From a checkpoint of a small transformer trained on Wikipedia.
Size: width 768, 8 heads of 96.
Architecture: RMSNorm before each block, learned and rotary positions, capped logits.
Training: a variant of Adam for these matrices, 986M tokens, 7521 steps.
Each number is 500 + 25 x the weight over its row's rms, rounded and kept within 0 to 999. Layers, rows and columns count from 0. Numbers have three digits each. The size before them is the row's rms in percent of the matrix's.

# q: layer 2 attention query, 768x768, rms 0.0245, rows 305-383, columns 384-431
# k: layer 2 attention key, 768x768, rms 0.0245, rows 305-383, columns 384-431
# v: layer 2 attention value, 768x768, rms 0.0245, rows 288-337, columns 384-431
# o: layer 2 attention output (transposed), 768x768, rms 0.0305, rows 288-336, columns 384-431
q305 093:520499468532514459486506506524504499477535484547473513505496519488495475509515523473482498507456453528472476492482478514474471531486533475497537
k305 100:494544466497474512469500501516481519470482532440518525516489491511498507488492502478507481532479458477510526473481539503505543487500487504495514
q306 070:498469482463438512487473477479480481502508531444509501502524453531466467508478528525505463498507540502518477489522494505514508483520451493521477
k306 108:528492559507491512507503521526522507518510468522498489507480518472526479492502502459529478518504492477499496488529435501496513500517466474499517
q307 075:462527528508523473486524501479513517525472527501492489473458540474462496486468475517476545525444492482489466505457509533480464479487509504507523
k307 079:554524487507506475471513473528485537488503493479501506548517476522443568483512516542479493476493484514511506484490554502515522534497527504503501
q308 094:486454465497511412486469477493473496462526523499501488518502502514458487492554471464502487506474511533493493476516512497489512490457509498514482
k308 074:520554495492490487499510494493552484498500490445516569502482480473516510532498482473483490490516528492490511522514520479506493468484436514535524
q309 078:461507500511535486504526551504494497491492488509531527516509535488497519525505486495512510506505482496505458514477522524529496499482477520514492
k309 105:510499508527477478479489515497490502470508492499495454504512501481491523465464521496517532514490485536500505504444522488512542485518502474457502
q310 091:476448524538499464456488499495484508470483514500551460524525526535441494532527530489508440482533453510486434503473512525530469508525528504493442
k310 114:505515499532508506494466527565495514500523479521511481499474499476553490505508508504517492504514521489525509428456465527490520550528518491458523
q311 095:463507515492527498478495493505485484509499539517472520504481523487495504484509498503480508532452488513501504502510546498469475506464502487492497
k311 065:552531460485514468519509463533515514492523506485510551516479487489515553511548483500500503462512535516482547503540478472482517453494468497520505
q312 098:517482461483507473541501532534439489488497477541546509488521463480468497497543495517503532500498524484485489510463495461484455533462524519465502
k312 094:538518452502479474533523502487513526499507495465463492482505491507512502513479557498470494483483490498506499538509490510497533494518490524519503
q313 094:497484478515453515527502508504479485544515489526518502503480492539509496521466461547493512488516514495494504506470488564530532505517524506487496
k313 087:493495530482450552502484505513462529505499510481518443530509485536464489485496550481535476506452460514506450483471554490459498514506488527495493
q314 085:471503509505497527514450502470529492524494495480493499505501496548514502490508474521479491499477492531531536527501520474484505532504553468495508
k314 110:526473523484502457538510530515495516473490462517501486523511493495501495488529498524517452479523509484504475498541436527545503496510508499515497
q315 090:510481487496519470476495516477482490519495464512536482507494519487490474495486456504522507513499496491507515521463508536477523536482553506493462
k315 085:553487497551490502479524492473488496468523468486509481539516473495537497470509504506501493492522502488567471507504506543535520535525513519502504
q316 190:461521493520532476486493473508495495503516517489494517509490512493469524498505494513476527511470491522490509524479538490463476505471488501474511
k316 051:504536466474481499522531523558493475505477494472499498537519488518517529520564518511479472462552513503440505455534470442509505466531467500512495
q317 096:476501546493484517525486508501498540471510517483503468519520525496485486487491519510533500512517504492518478507465515502545548476542555494489474
k317 061:493495478533520458496506515458538482498500457538499468489490523483498523490485524499524501484533496511519446506484509547516490544519506496492461
q318 086:498510511496539496479498522501491469499509480491511539485526500499480511469542528494482514473505504469517470534478486486513478513497477497536501
k318 122:550469494532506523503489494524505502511496483490507474474517534480501470548486534517514522513515517472509502480492472527496513499522485512473486
q319 070:477528500501532499483487482484538461504507537467490491513503464524483490460512527506505510469499525505500500492489499479478459528476490504514517
k319 091:561500491479492506513514497504496491522476496486520519499510484485488499507536511489507474470541517460463511473533447497504514472517481495548505
q320 094:496514515484473469504517490546489516569517525550443492448453503514529493512476521477498538474457487516506510459469481510462512507485563512484506
k320 101:494495497507484506473492512496475478482520490468504514510493472522495534476500517506468454493519499469537508520533529519468493463482474548536500
q321 096:531467496447481483504480527530505524516509461463552512488453473546528488523478452514524491529507494538521565477508503486478500480523539533503539
k321 103:542512538517445516520510482456497502516515518491497508507563464494499493484530523442486515530513506438537485488520478461554490503499483515529535
q322 098:480502552457469514511493508488503535556500537458532480519473506587491479499475475527504514495466526540517525423494499490494466492523525528529502
k322 098:547517483471461507521477479485484547506513494495475514497506507503514513472507527494493514485503503487507509458539459450538522471474510503505502
q323 096:484486522479477490503509513471497510574464494480479492487501512543487490482502461523509523515504474518486506474465526473492489513536557514538493
k323 096:551461499491535473516510483532494522491525478481508498495507524506476511477533495503467513493513520526504526477550468503483495498510478516490525
q324 095:491508477533472520528420527513503525492476505429496490513490500524503500497464464459484445532517494512523477481530499507470551438517477516520548
k324 097:518516519466461508467488515467501494508531487488502513488493491456516492500480492503515520480507468520522476447550515468545529510540461524539510
q325 086:512509569491530533524513493500500504525512530488511498512486493508531493480484529479476510488466501478521456504496496505501510486539492517496499
k325 089:517516449505516503498500514444502486485472484497496504477539502528479497547496543501498492487516498494454523494522495501496482478507485484532540
q326 090:505502495487482495511492468479531512513494482470460485509485528474500461462464489529520479491508529517478537455503510546498485514521518519514525
k326 088:492519514465492513505513514510488498506525447535476510539507464479480521516562466485486460521483456521480506487531490514481491494484516488495501
q327 094:505495467526485506469512495463499503454504504477533469482474464513482516470483489526504485499559520515500502455548503511508505448493498540472501
k327 096:481519530510475507489504471500509445525502482513524516501482488472513509481523480495532491503468533519472488462496506473469517530480495465499455
q328 091:505503503499514461485503458527499477508487508525477491477488526464480488508549523501475540469478484514445480500453471500487459502500517473518501
k328 092:522535468550513517465478523536510497491481520500483531525510496530442470500453502484482451504496458490521512471467486513479496518522481519492537
q329 096:478498503487498453538466499546518484501472516495518497502524472423507503531500520463520522463512517484501448499509496511483525454496502510515482
k329 095:477488492522524491525544515495544511501502522501466513469507450492504519474497543526547528519514534487529520546493527500521486469520504513527486
q330 092:497507507501466509487484489513493483507477544485472510483491467471513510520483537512495456493487532512518518512536498530517555496537472473490501
k330 097:465504483531530515523504499495511459492503485525550504528476526508500539498512534469479476483501479511508506522509492502480431482492512489486441
q331 091:507488523511515531541488532475508518509520518531527490524525494542516442514504496500515512483487538494519485452477527517528454470523493501521503
k331 094:518500486475468521510545466502487504537460511470446531450501489519457533488487534533480518496492488499452524505563474461475451484507513499512503
q332 097:504506507506533497482498527546496497509503495470512514508501475476528500487510547467507457468457490504473475539510496522525469514514466473529493
k332 099:499494480510518511494511511493549528483525529495488530469488471482515487551523542487493549521501504485554526531563491489525511516484481520541513
q333 095:455535484462560498470534508491470511490524531516479450476504501464449503464542514525532511475472494504501447520491484464498495467517463541558474
k333 096:510481493493509509521485539476535488533507501522498514491498490487549456553478491498516534488499489477531492509527503472479491493512480522469552
q334 090:515509513458496552506487495471513494468513462481477493490517446514448504495532468517519480514521512468515547477520554485495451553499533541495525
k334 095:523463508499533459497521493513500544513515513505502481488503506474478488442564484533489467505497491476504503520511475491528480462495507497485481
q335 089:486460491492546498465509514517526468527460552494477492476508485527501503459480570478477512488450489484533493484492484525513466478524490476514487
k335 086:540540490489500520470483474486518525487516488492540507487462521461523487503493530506528500479526518513498487458499465404470528487484462460501505
q336 120:495471494543512510514527517487524471523471471496531479479493491554505507479475528495540446484514518527463512463514497507530460525498489540520508
k336 138:544494507459474495530496465494521495503477475487514518515476542477538489487505484488505496487506544478483503479517460474495515485497495504518506
q337 099:516474484551512488500522489486491494519450474488511477473498485565522518495517545497509464503555504538465533496510492500529492556488483525534498
k337 108:522491501459491519526497474478501496505507487493496532527486547485533482510497467490511528488476517481465495475529447494508491491498497517511505
q338 090:533526493442480519519518469472485542490494515491493521532495498480506499478508542479495506484462481514469505477533482486528524485519511478541534
k338 084:504494512454471496496457516525505500491563483519491491544496493459524471488459477531497530495470521489498507470497492506511522487497502481507465
q339 093:488467494482464494495532488469493486506500505484476495528504461525523486495495530495519476486479498517478505471508474492524491458509499483521506
k339 102:488443515481480527496488477525518534507486500525512503486522567474514496491503530517492505490537532500515501452509478500523555518460471482519469
q340 101:505506511512521515463454527493514476482528525494501494535498468483461484525519445500486524502483490467507495543501512482457482456511473521465495
k340 092:454522481531487483477481518559510494497516513506521494505487459500519483461452502503500513492498485490524539505480519477496561524533500484457479
q341 099:474552482482491472492490504516495526529470492520489519553508507474518508510506538465468541472448473472492527487514498460509520490487521506498485
k341 095:507516490485485501498499495465429527480491476469447490500512534472464504485448469532494483516466518503542504507515483526486518465514514502516526
q342 083:473502495472486477518535481497478497507494513493497484543518489520500515499499543483525492478498521471467501469492492502559508491536519458532474
k342 081:549448516476489535501525505478494530498520491518488521467517521480470489516510528475501493498508510511521451481524473539505500519460497506514499
q343 075:475443527547523469504470523525481493540482490467535509464484514506489501488483472510529503541513482527507479528509519532482483513515464483506490
k343 090:492549496545507509512522507515532490469495495487514480535468471501512575507535465500504483471532475520457506508523503492490497485499510507514503
q344 085:500536487499473487478504474484491502502451485538510510528511531504531463556548550510488506460500467459504497503531487496499477505495482494521479
k344 098:539486518459493565536513520511459522505518484525481480455500535507502484523478528500537503499521520523511494489473516484483490518498524527494523
q345 092:514495541518512501478487482515469530502496487513527539494499504500468449478480459487484482532477470514496523494493484501476495515513496508503521
k345 082:523499459565476503489500531507493488469478536484538500528512527535490523495505490497477504494528516516482498512513513498521527467481536508516484
q346 105:494500499488480483499465480501482538488491495498474555496497501503477460501555498476461478514483478515545521519518506492462534494485499516507516
k346 078:463482485522486501500513521509500497507502523445486469492509500500505512507507490490532511487453518513506522508542517484516520457525539491513518
q347 089:518534471471504525487496504464510507524499496491480493519528504450532482512449493467532491487453483491475504503550440545472515428550490465502522
k347 102:525507503510495501488532509497502495487487512494530506470523475515464539537525483511514454497503484515457497499490498545494538514477499485547528
q348 084:516487504444462518540508526536528504512485516484518492492494466531530549479482520422545512466536507524524523465506438463512553483487488518501514
k348 073:483516534483501529543450523442500488528494483501454491471529511466501480488475515484505483510471513512515463497529465489508483475496473542512488
q349 088:469488507517492461475479492477457503499513510511521492499522553528457486520520490517503476481489486507487485500517550506456482515488505499537494
k349 074:495458488529478481491506481523540531506528476455514464532509459469492532452542494486487494491514536480514513476523515479498543489508527520465479
q350 077:577484498552506539507464509492559446465520497484521488494516434502500466528489480468498473527524509477533492467517488492509496549473500491463478
k350 098:481502480468476493524541506456477476476472483501525508510490514463577458477494526495497522499512505506524533503498473505526506532515457514451478
q351 089:512495440510492538545490492529563461492543478526541499507533403483525555495512486508483491481554514472477512506492482534478478494502515488473473
k351 089:488494512481502488498564512499478515469476521510491512489491506513489472502501543468516510542500494507493502565497505498488469547516482512474517
q352 102:503520471471497484516551450524483523512493512518498514531484479458507529459496554515488533512479487558513590551509517503494516489518448480519503
k352 108:504499506529494505491497509481480492517475468486449459502521542528464528513491450502503526524450506514464501501529505496457495455482512501507478
q353 106:475484509486485507503490484461507522537507525454488511549544512485494533473508535530429494478498545535488532529537495500495506485541522498489471
k353 095:481487507516533467495490455519505499500494491516514521494522517506500544544543498486459469502502477501507486472463468556474480548492527475502477
q354 092:555494493468459541517497481511521485526497474487508502518522456492545479475488514505517477487557484496512513504541442484515501499523486491501468
k354 064:479485546470515533492494512448471484529494487532470508484494515528525492507493503479504495522476494517500491513517455511494460497465521462508483
q355 090:512509466504492493528468481499506516462541513528471514539479495516490471450557477506480481517513524490542521485521512468468474538465543502519480
k355 082:500526512481505465491538453525501510524480507486491479498505497492526501521528470518472486505507539521446546523524483488492508470493496499491491
q356 080:509497476515468543511481513482509470491510490511540464500519433496459473527497454531524433536550529511508489533500488504519486530500467457498468
k356 092:500492549478502505525525512502473497495496494541486457467465479507518457511495492513515515499476477506513468512466495522504473538544516508494504
q357 088:448501514513532478505520489511462466540473484535457520495439509494485507516521466525488536520435511510467511549464490514479455487464497490498484
k357 067:511558483479483490518539487535483513507517487479464465526527516486509524483516546539499501481506481490489515500519528488482510491528516521510533
q358 087:537491519509507517484497533487497490502496507509532481501479458544481469522470468519544446513548484506506499511466463522528526476531469482495465
k358 069:513499517516492542475470514506458503494516509508514477499505501506499481496461534493505489503481481514555465465437510534519489556490527523471463
q359 077:509475500493454512534470476506508464471552459461528506519508455566492493512556518489521511503542511572493554506498480438494511532477526528518494
k359 125:511507532486497497537515547486530491525461545511488497506497472461497486468529526499536478501508508420497470455530479467528489493511502506534493
q360 088:481470516501499539520527539522473490489508510514526498492505502491487513525512536527526476505505483475479477503462500470556527531524436500514504
k360 091:510485494529502532490472551490514550497516496517495442480505519478486480476468487472536490514480466494549481496478500489509503510499519500451496
q361 087:479557494462535465497527442533451514508449500523460523528505525448512519443509556471483560462470466471512496481535468521520503447498475507516529
k361 090:495519492496505484507484499486514492508489522480496496491519523479487536539487497489508498473493477505485530494516487494478493469471508491526543
q362 089:471469505499475497519461519508467482500522490502506483521559482466506506512535498519494466493537489483500455548504493458478520513521530462505445
k362 069:492442521488511515511498524510512538494488498488505493440485482522530477524489496482512540478484504493516511492478521573535514552476511519488492
q363 090:509522501511469464477518523514456490506496454522556535528499491495519519569550484464514482510536443483483494531504506453483507507496513533514499
k363 090:456494497528480474543505515527497497525471531483460472492480468501550483496487499521534532549495526506515496504488532511489494506494517521480488
q364 062:508480498513448522465521459505494463482531517465525478538531463482471494471524544517502487496527495534531508527527492479489501563489524478464477
k364 220:527491519487491511520503515485501495529471471521496494485492503503531478520524501481496491484523517468474505486531437505517516499507496490513514
q365 086:524517518535538528488480494468524498481494475515495485506521499479523545572522489494499489488520497440463465505498510513543508496484484487504486
k365 119:454489499525523491480507468528518492458500480494519529543502513498499527486463489507501532525492487514529511517490526525511504522505499475473480
q366 103:498483561485516490488549537483476485520495492541483461485502526474546506476508529470507495515516474449500455499522505518549535492541526492520534
k366 071:464465488526546488495480483500543493478491469493533519488522510452513500530464478490492533467475525538516500517512484536505528538472475493481492
q367 087:491490513497483484521492509541499526472540472537499510489531465503516494534503515506521478494476491522500486508474476499536536485517488530508462
k367 061:443500492521526500521504539486514512462543547527473469474494496509493467509444535492523510523488488478559462536470500563510508485492511516515536
q368 093:524537511520487549481478478497516497508452530469481469508533471507501476521516530501506513488515522472474485471496507527468484455499442573500473
k368 091:482530480466512502516537450519494536520514532488529530495478461495462520517515480495495510459522500506492529454506497510503496527477551441546495
q369 095:466533487501493468473506506500499496472517509559490475499504480507510481499531492509472534515461558482512516532520508491478477477453500508487499
k369 091:487499485495536470522513439488512469475491505461494487482484498518532504486459503532510499471521504500519479550481532504506517538508492530503480
q370 094:467530514510516528503500549538518458533551500527463516512499441512498469519474550509481512479495525479484459490476496515541468518514473477459515
k370 096:481508495513487527503540502509489565466500527482538472504526517508508501485496525482472475511487490498534527538500485504527494492473504514515478
q371 091:509492491477507419475467546495525512470476504450542469490479455505479495507506475508515508509517513516490492484471501500502523492517522471513490
k371 093:564523499528499501499516487505520533503528467477531526508479458504463506536502477459502493519478491483516504509527486475488525519499475515488511
q372 103:546485458483526498476465513515506504445459444502512477490546479475449464515495452544489473537507487492497491491484520475498474522485476497498463
k372 108:540545478510496431501531491488522520548503510501515487476458456498505524460528509507531513498498535477542505508497507525507525503490515509528506
q373 092:504539503479519512468491495524522486450510525520522488522515464525507495527493463509491482500498496497487484469490522491527501459511487506461494
k373 092:462528488565493478510481501519510494506507499482501505488503461505499500475523496488518478513501486471497508585490502474492494526504513491499491
q374 097:533476532494474531537498501467527522527515486467547487532517498530469514483457424503494466543513475491492507499512497500478519534508563533495526
k374 103:557513490478523479464463508448486507528481505478508524503504494495494497496488514489444493503493531537502491491494515497528552515509502516453513
q375 099:514478528485540520498548523515497495462464475529482557493503501516505456475506501533495475518486534507492554521479491475532432552503488476533532
k375 101:479501472499522474500496475540466530471494539534543444495499532468518492475498493512474460456482497505501485495435479515486478498486532499475447
q376 093:512468512513505537458476493504514506483483505439509477503464501553485507469497491521514527496491498511525548505549524466496507495475489508478520
k376 097:549536493480450489534492455452489492503472486505558503509485510455479480503540518521498505477510535508507481476505492480508477476477454490545453
q377 092:514469498487459512544484525490529507505500465478516525520494474542506522498477514441513532490462463507506510502535519495549517530470473558514553
k377 094:477502532496483526524533529481504502497485491474522492483526519434518493464492518518554537498492558511499491509545462501510536439466481482475503
q378 095:510499551485508445518519535541486524530504488564510537506505472502554474513505528487501534504496503504516498471468475500491490506507536454483506
k378 098:483501470511515501553507481508511478500464511470501505461490529505542534498469505512513509492529549472541517561549519521470476493453498524520467
q379 093:455520510508465552502487527481506513530529524501531527536496497534528493463492471502482513506521533499566514506520518495451520455473540553506508
k379 098:489459549461491471543532489506509500522491477519486467461501483458541509499505488549519501500487570553465492488506518542516483493504466475507446
q380 099:485504514486510526473468527482502545484483499435457541526501478441509515473469532524511474481530484502508492503533504514540508449557480524514471
k380 104:509467513484523495484508508514500464535530503531520467468517470474472507541566522457506478538482502503478517466485495521499503478470554485555552
q381 094:460558493492455544497456507507491509493495514500490505475497473544505508519480492526491510494496497519556520479478522484486528511484478521491509
k381 096:532482523496477482500511494503497532539492508511501481509494490511480481485492511512543434509497492464530487474486524514488471467484478532556548
q382 097:499520497451544536474532499529505475531490550512468481478525510446473508485528551528488522470496539473459483508460480504525450475532445503518456
k382 098:504502489510486483496484514527485466533528479539472514512512520515447493494513533498533472484512474500484508509453487456481472488519518515504517
q383 092:500543520505469560507490533483447487474485480507512527506529475477501511536517501509479506521504472498509497535536523456504465534500486494501524
k383 096:468481521469502463544518523523547525494481529514486484447489531488496488468497493536544513479497525491477484524513483518513509473484497511518484
v288 094:518498434489478464507490501490475490488497500484501511519499528469514531507483480509491424499496513535449462484507498480471488522538519498491473
o288 091:476470515499470489464488496430490486478472550509465457520521537513538486480493514538512473501521469448508479575501504495497480451477497469486507
v289 087:492517527507499420501538493450536503517537440478508511496470464489527465473474462488471493556538475508544551489486469467482476457505464497460473
o289 085:464505496519524481491445490480483492547495516529478508503518513503477506555503524484525476451463514516501472484474507515508502524530505470465511
v290 087:515492527516461484518447491487475466489494514519479498486485495528468522462530486517482533497482491481502541523527493458511493503519537495483503
o290 089:500482499531519512501476498451459498502510505502468485493460505493560481516497468512542536466511529502460521504497502493507480533483525462490497
v291 088:480465467461492483526512471514474495506490473492504520486515559484491506536514471484512504492528500510476433502497488480539506526449499456480470
o291 086:506508485509504489504484525502489508504491501477516539485504488504504476480499507483524500438531518461506533535505513496541467460506481479514541
v292 090:508489511507527480469494478548507467480471488521478510505535545512502515501498524496525509554538469503461466479513534488527530516500470502421457
o292 091:499504508514535476505495509513484512486471510488502520515489518473542521490500545454484492488473466539539510515502545453524493507530513492502473
v293 092:477493508544501518440534491496471482497556514479520465506467499468479517485524475539534493485472490517530485512531517540491492452498479494543480
o293 088:549492489520487500500520492460481503478505512452500469470497424485460532512499520488486453526527499522500504484562495499477491480497526513471478
v294 086:525481480508488494511483478513514502506538477481511461526460475484533525485512474506515471540497477525468525502479493527484504492487521494489493
o294 085:494477454518458465495512501493456489519464530488483482498488516514477474524512511492494527490491489464479500473530525543534493493520484497455506
v295 088:544482503540448510520499530517515532522528482548471521510547466529514481461497539527513540503515527485484519511508507461514481518515524467537483
o295 094:497474532513506484530529464468501506456568479540504459508493482456435505536515447537501513517498498464502499525476501522516505503489499516494482
v296 089:533521490492521484453489458498487486486508486516530497506476474512461500509540490489502516516501492485516496476482476516527484428509491505528463
o296 090:568482496516484521491515499473495520486522504464504522494474465498503462550513504482459508490458530532437553537483520479510514511484490537540494
v297 093:458539557478508499550508538480537486491502513501497479483447516476497488527495494462477557490529526494512519535484480496482495521523527460500479
o297 098:463517485458488479464492463519517496523523456548482515509518507535439465513499474524472502454493524471520469480471454541516493524539517523495469
v298 094:503502502517522525554482516526529483518517483534452543494523515472469517543499469489463540477466471465489494526505516501497528531472531468463519
o298 099:490521509517533499476506547544509476473507486482492499519533478516489520472520533474487493492496507476517521491469455505478505489495487538498489
v299 090:427496501491507493508480492515477506500475531504450508525530504474497523490516453490506488555460463498485432509486524522505506492478465526515456
o299 091:508500508570482514494497468510503535464459442432529500485471473492513521478493488495461509512549443526492554510512484466477511495490482522491515
v300 083:524507496491467498504504517523525481503507538526465527500457513501494475473510527504508535532548482528513526490495497454455504490496519452544497
o300 084:462493503472506489496463491540517515491525481556476519516499504547484507484544501498510417500491490513473528524525469515485512447517524485507538
v301 093:515457516477512504508498514545507523485518550484515461486530508504543482481545491485528508491492513504431434488489491528524493480485558507467486
o301 096:476493452450492510480475524478519495497499506453504504540500521505520493516510525560469538464516487482495447467486459452476489462501485471514498
v302 087:542546473518496535492488514461497500559502445491498503491504457483512529495467508562495488480515527507497517463549551495491484439489494528541510
o302 087:510512491505496455499501490488484457476472500490484496540520477480495495485523466492455541534464489514466529503456480463500502492485511509548482
v303 096:485501546509545512470488504455498526531496436500503494503444505494531469491457503479509514494495533513473544546462477495477515508522482452472547
o303 097:479516525475509474475508533482479474557499541539490522510475512504504461517483488521557517476467549503490479502509485516494471483515528515444514
v304 092:509422472489529490510509461480479549505517518479464472506464485527508497527495509517515464487492536530479514502470493506492500519510516560500514
o304 096:517545502485478514489525494510483511515492540461498518474524468493528486491519506506499495512483521490524560511519480514508471534514481510483496
v305 087:482455514496506469493544485514482454491486522451482472461529486514493489534535513519481523491484535474450477538519547498492477484530496534493465
o305 089:520495543499514508489513544508501492506488516487518484497484522488517517521481507485488521501436482508488544498511526495503465487481496494504517
v306 088:468498492502503499461488518469543514491503480511508483482483505466529464459440530441508540511515466511514518542491490489476496482503493507518487
o306 091:511476479480484517461517460462534532535536532456496514477483482485533489513482495519538518496480502505538425498532503503511483480461496500510506
v307 084:469497528512540512539520457528465478504500480472481495475482492486479474508479502503536542522545518482555518499436525512516530539495519491492468
o307 089:469517515505510458495467446492487503498522463533506473431495514511440498485490463505487446532489470508454520484481457480481512505488531547477465
v308 098:532478504531531555539489552487511515521525486488504505499477515491518497509511488491435468457510507494508477478474474504475496508465468500495510
o308 095:482520489524475486472540483493510487492516497501459492502496445466483525488534540488497460499529520494517540504503473469525499472470503536478510
v309 090:522497510516534499518448521496478514520502456517474509489515470520489466502514516466514517491493513528479499491536491468479514476507483477482539
o309 094:484537518525528501512516495519454524504525451498441534531477554505498496494497480497499549504463528525488495511472492512547489509502483476469460
v310 084:515464493478481495504472542518498510504515499525516550472507465497524494521486501488493535511498502489491475486518504471532484488481538502517456
o310 092:482517472456496480538515456483491517527532485480504518538515504476484510537487471519498537502470494491487462481494501520506499495539510492531522
v311 087:517500488454523581505479490526524522551514501499500489469474485495481507447546518486492502455500509457525489497533525472489536510499520494482491
o311 085:471524488477503510487492517517533489466510532520516541487503461499499551540552523497536521450518481482504523487502471487477464506468496443492515
v312 090:515504504483492493494501522518500476544489510488523515510496521536472527509537523526485494494479481511501489492497487518525506516522442513516511
o312 089:524509489505498495540515519524507523476466437502489531500486511466483508486487484481492484518498506503521553488494467506533512521529534488502500
v313 093:509486523506515512495494526518483515483524517454500474473502463504525504510488503500490468492510518532434448507517534532446515477538508488488522
o313 096:499526487461471552479480503461502501498494486476521459510522484493469516493512487527487480498516505525511497494522464466458537503478504526460488
v314 089:550503540484508520521503510480517482537490542514531496479557512532518483506473486515501521500497509487489467471482469521477457455476475541508489
o314 087:477530500489509514536510516574508493450539479522499482491542475519513529513532508506489516533497485544505534509484502477504481497530510491500481
v315 085:501538503507459486512518510552476473566502526518454488531502429443547519457497490488489491513510511513532483488588522504484521477507503494523495
o315 087:499470534513482485485475505478480494519524541494483485514478499504516495494506525513536483444458528545503502439490532495503510476481504496481535
v316 086:507486470469445488516494452488502539488527501505494498513510497504464502490503489484546510505501511457509519472467563494499507531525478530549482
o316 089:503474517463505476497490487491478502479542440497541495455497517535505469513445504514516502513501472510474495514442526525499540482522545520494498
v317 098:488466498498544515539543544523432529505465542440521529538497468507526490479510499509474500474525486520534464489509463492498483509443544539501503
o317 097:501510475517453493505536491549497525537523514458503517512488490504517483506519495488456502495506519451503477460481491496528467530526514461504502
v318 081:521508478479488476492518545515465457493548513483494526481514478534510511487481499456454456497487475523493454506478538536542465507492527498532511
o318 083:495507493512533529451528461451509512470501496498504456502481510526516494551486488512558484478486513507495487457511485455486517487498467489478487
v319 085:443504512483463494482473500489524509481517490495491499478508552527450519564462527482484496440493469520490470493498485479461482509496525491504502
o319 085:451499502476510508479484508474455523500484488525532505462513480506497469487494508493547470496480552490510499489505471545500528512506495509469431
v320 090:506539547481516512459456496477542457518553508508539528488516467549494478466502510488471493504505504495507579481510512523482479478506485524547535
o320 090:505538486478525496519482490527516472515496467460524535564569507486530494488467473516441494526514510520542491464506524450523502511472471507489490
v321 085:476496450477510484545569504486516546469532493502447480494504519471559482521472476479512519466518519456549456490523511477518478532509520490556514
o321 090:502493552504480456455509494481494459503492549509497478503483506480476446524481511520515526467516444460485446530516482491475517501497510478500524
v322 086:485475541506500550479504519527490540470532491510514498525543494505508458487488471499485516521505420482484509542476499494494497542483441496452504
o322 092:495519550504548480495462465519525494491479504514510447517553500489485466496478529490477503495505470450505506500442502509511522465533483519451479
v323 092:505501508468443473540480522458515477497484489494470541495486488506488498500480526486521553493514514511471521526464507474498484493491507518504476
o323 090:538471508504539492518518536495504486553500522519506527442503479520510508512489475498518497481447472485487505505519505561496481511519505512537564
v324 085:503512497485494496512489473503539521471502490493541503508522461472471482441512516504480469459500563523553533481514480493528522496483431490511496
o324 088:489490472516456468479487499507520467504496484487509522520538496481536470455474536484512508491488454492556483511517500511518490443499481525544544
v325 092:524533532450484512519525511470463498469510495460508472494503539491528490513514468521510487511497522472507433498470506483488452485509550510503497
o325 096:476527464501490505495489476457464463501523509489516493490488484509509478556495501544526502485529493506441477507494492508478509462528494498529512
v326 090:502554499460457507474494456553474505495460474502455536514536551544511508517439510483503494507492494518492452479515487494462490527499533495509497
o326 096:498475511514523514522498521487485492555508513493470501530452551528503456525456497534536530522487524546427477509463500511499509518536500461549484
v327 090:560456508508510550505453481525508513491507485528510459537522492515502493504560458499519469512468512496517542459497538496542479520543455470451490
o327 091:462497457488494501508506501515501490505491486512509517480517496482515537494503520482497499481479498531550538476522512518517519495509524532523495
v328 088:513478508465469473486473479506466510547505525500510476478541509495488496495520507495506476516485500524485475512466493532461486502499523487465518
o328 087:505465523457516475511506501482511505531499463477506464510479501500496521521489471509484504527525530539471494530489487504470500503539489473508508
v329 088:498509507488491524521449476488523510514513523480517488494557475522453470482478540486491541518486499467554492521569491514472496521476510481474512
o329 089:519496526502512478524491477503474538492519469474495497498475483497494502489470484466493470475463570487448509478531498530524493485528484496513512
v330 086:508530502512542453477491495513490533494473472523502484516514454523502516511521526465452491476456490520514511476484449546513479504484497492531516
o330 091:489518527519515476492488515532484499502496514513469496512465487481519502489439487489509526509489542509531514524486470496515505534528527501479485
v331 090:462495502529511504473517528475519525508469527487478513511497537502480514487473494503511450468519462499487540523499506498504517478470520527492512
o331 094:472530491509505496482518527507533493520530504530494565487534505496500473511499518459507469510497469467511509532538492546497489456514492499513496
v332 097:505483507485496541498528528509508469458515525461542467542526543497527490534496504484510468476464487506487439488530521496505514511477531491484519
o332 098:502530481492470538506482485466490482478463534485495519550501488488517491516552520496522512470539512486528513503506528503532489484501468477502472
v333 090:490501498519499546443473503497485462496478459487521518521528460484546518460475501474541518492494491530548524503485507477484459494502527438490476
o333 093:495523505495493458462492475444485496483533501490494462530502476468446482474489485512484483482493513476497470516533476519511524490474504517482498
v334 089:518471467511494491492501478495517500501494512495489482499457506501495539464551481489503446532506503446503536504482505518541484513528488509502499
o334 089:495526551487497500503547487495519478530473524461489488560450540482544486516533494490490560545490479515502476540504513505510504505484498535480464
v335 090:507518531500520510495510493499445484469493478499499480514469482569472494494540518517484474504506527503466500501513506490490514485544507516502489
o335 089:499483494501565520497485534490494512506483479485501496455493507538509539527473507461477462506538511581506500530492504491538529498506514537481489
v336 087:538513543511462563439444538501506511486514552507532531512521508504504500526503499491507476521480502484462487502504486494519482487499520512512528
o336 091:558461481512516485510503536466519521517545521496489486541472512450495508466493476473511520545510530505516491499541493494502532482462463492502486
v337 094:509495508532532506516451539462540523510526503482487503552472504551465465508480468513445484476461505479538482498533482452467475521492499484488494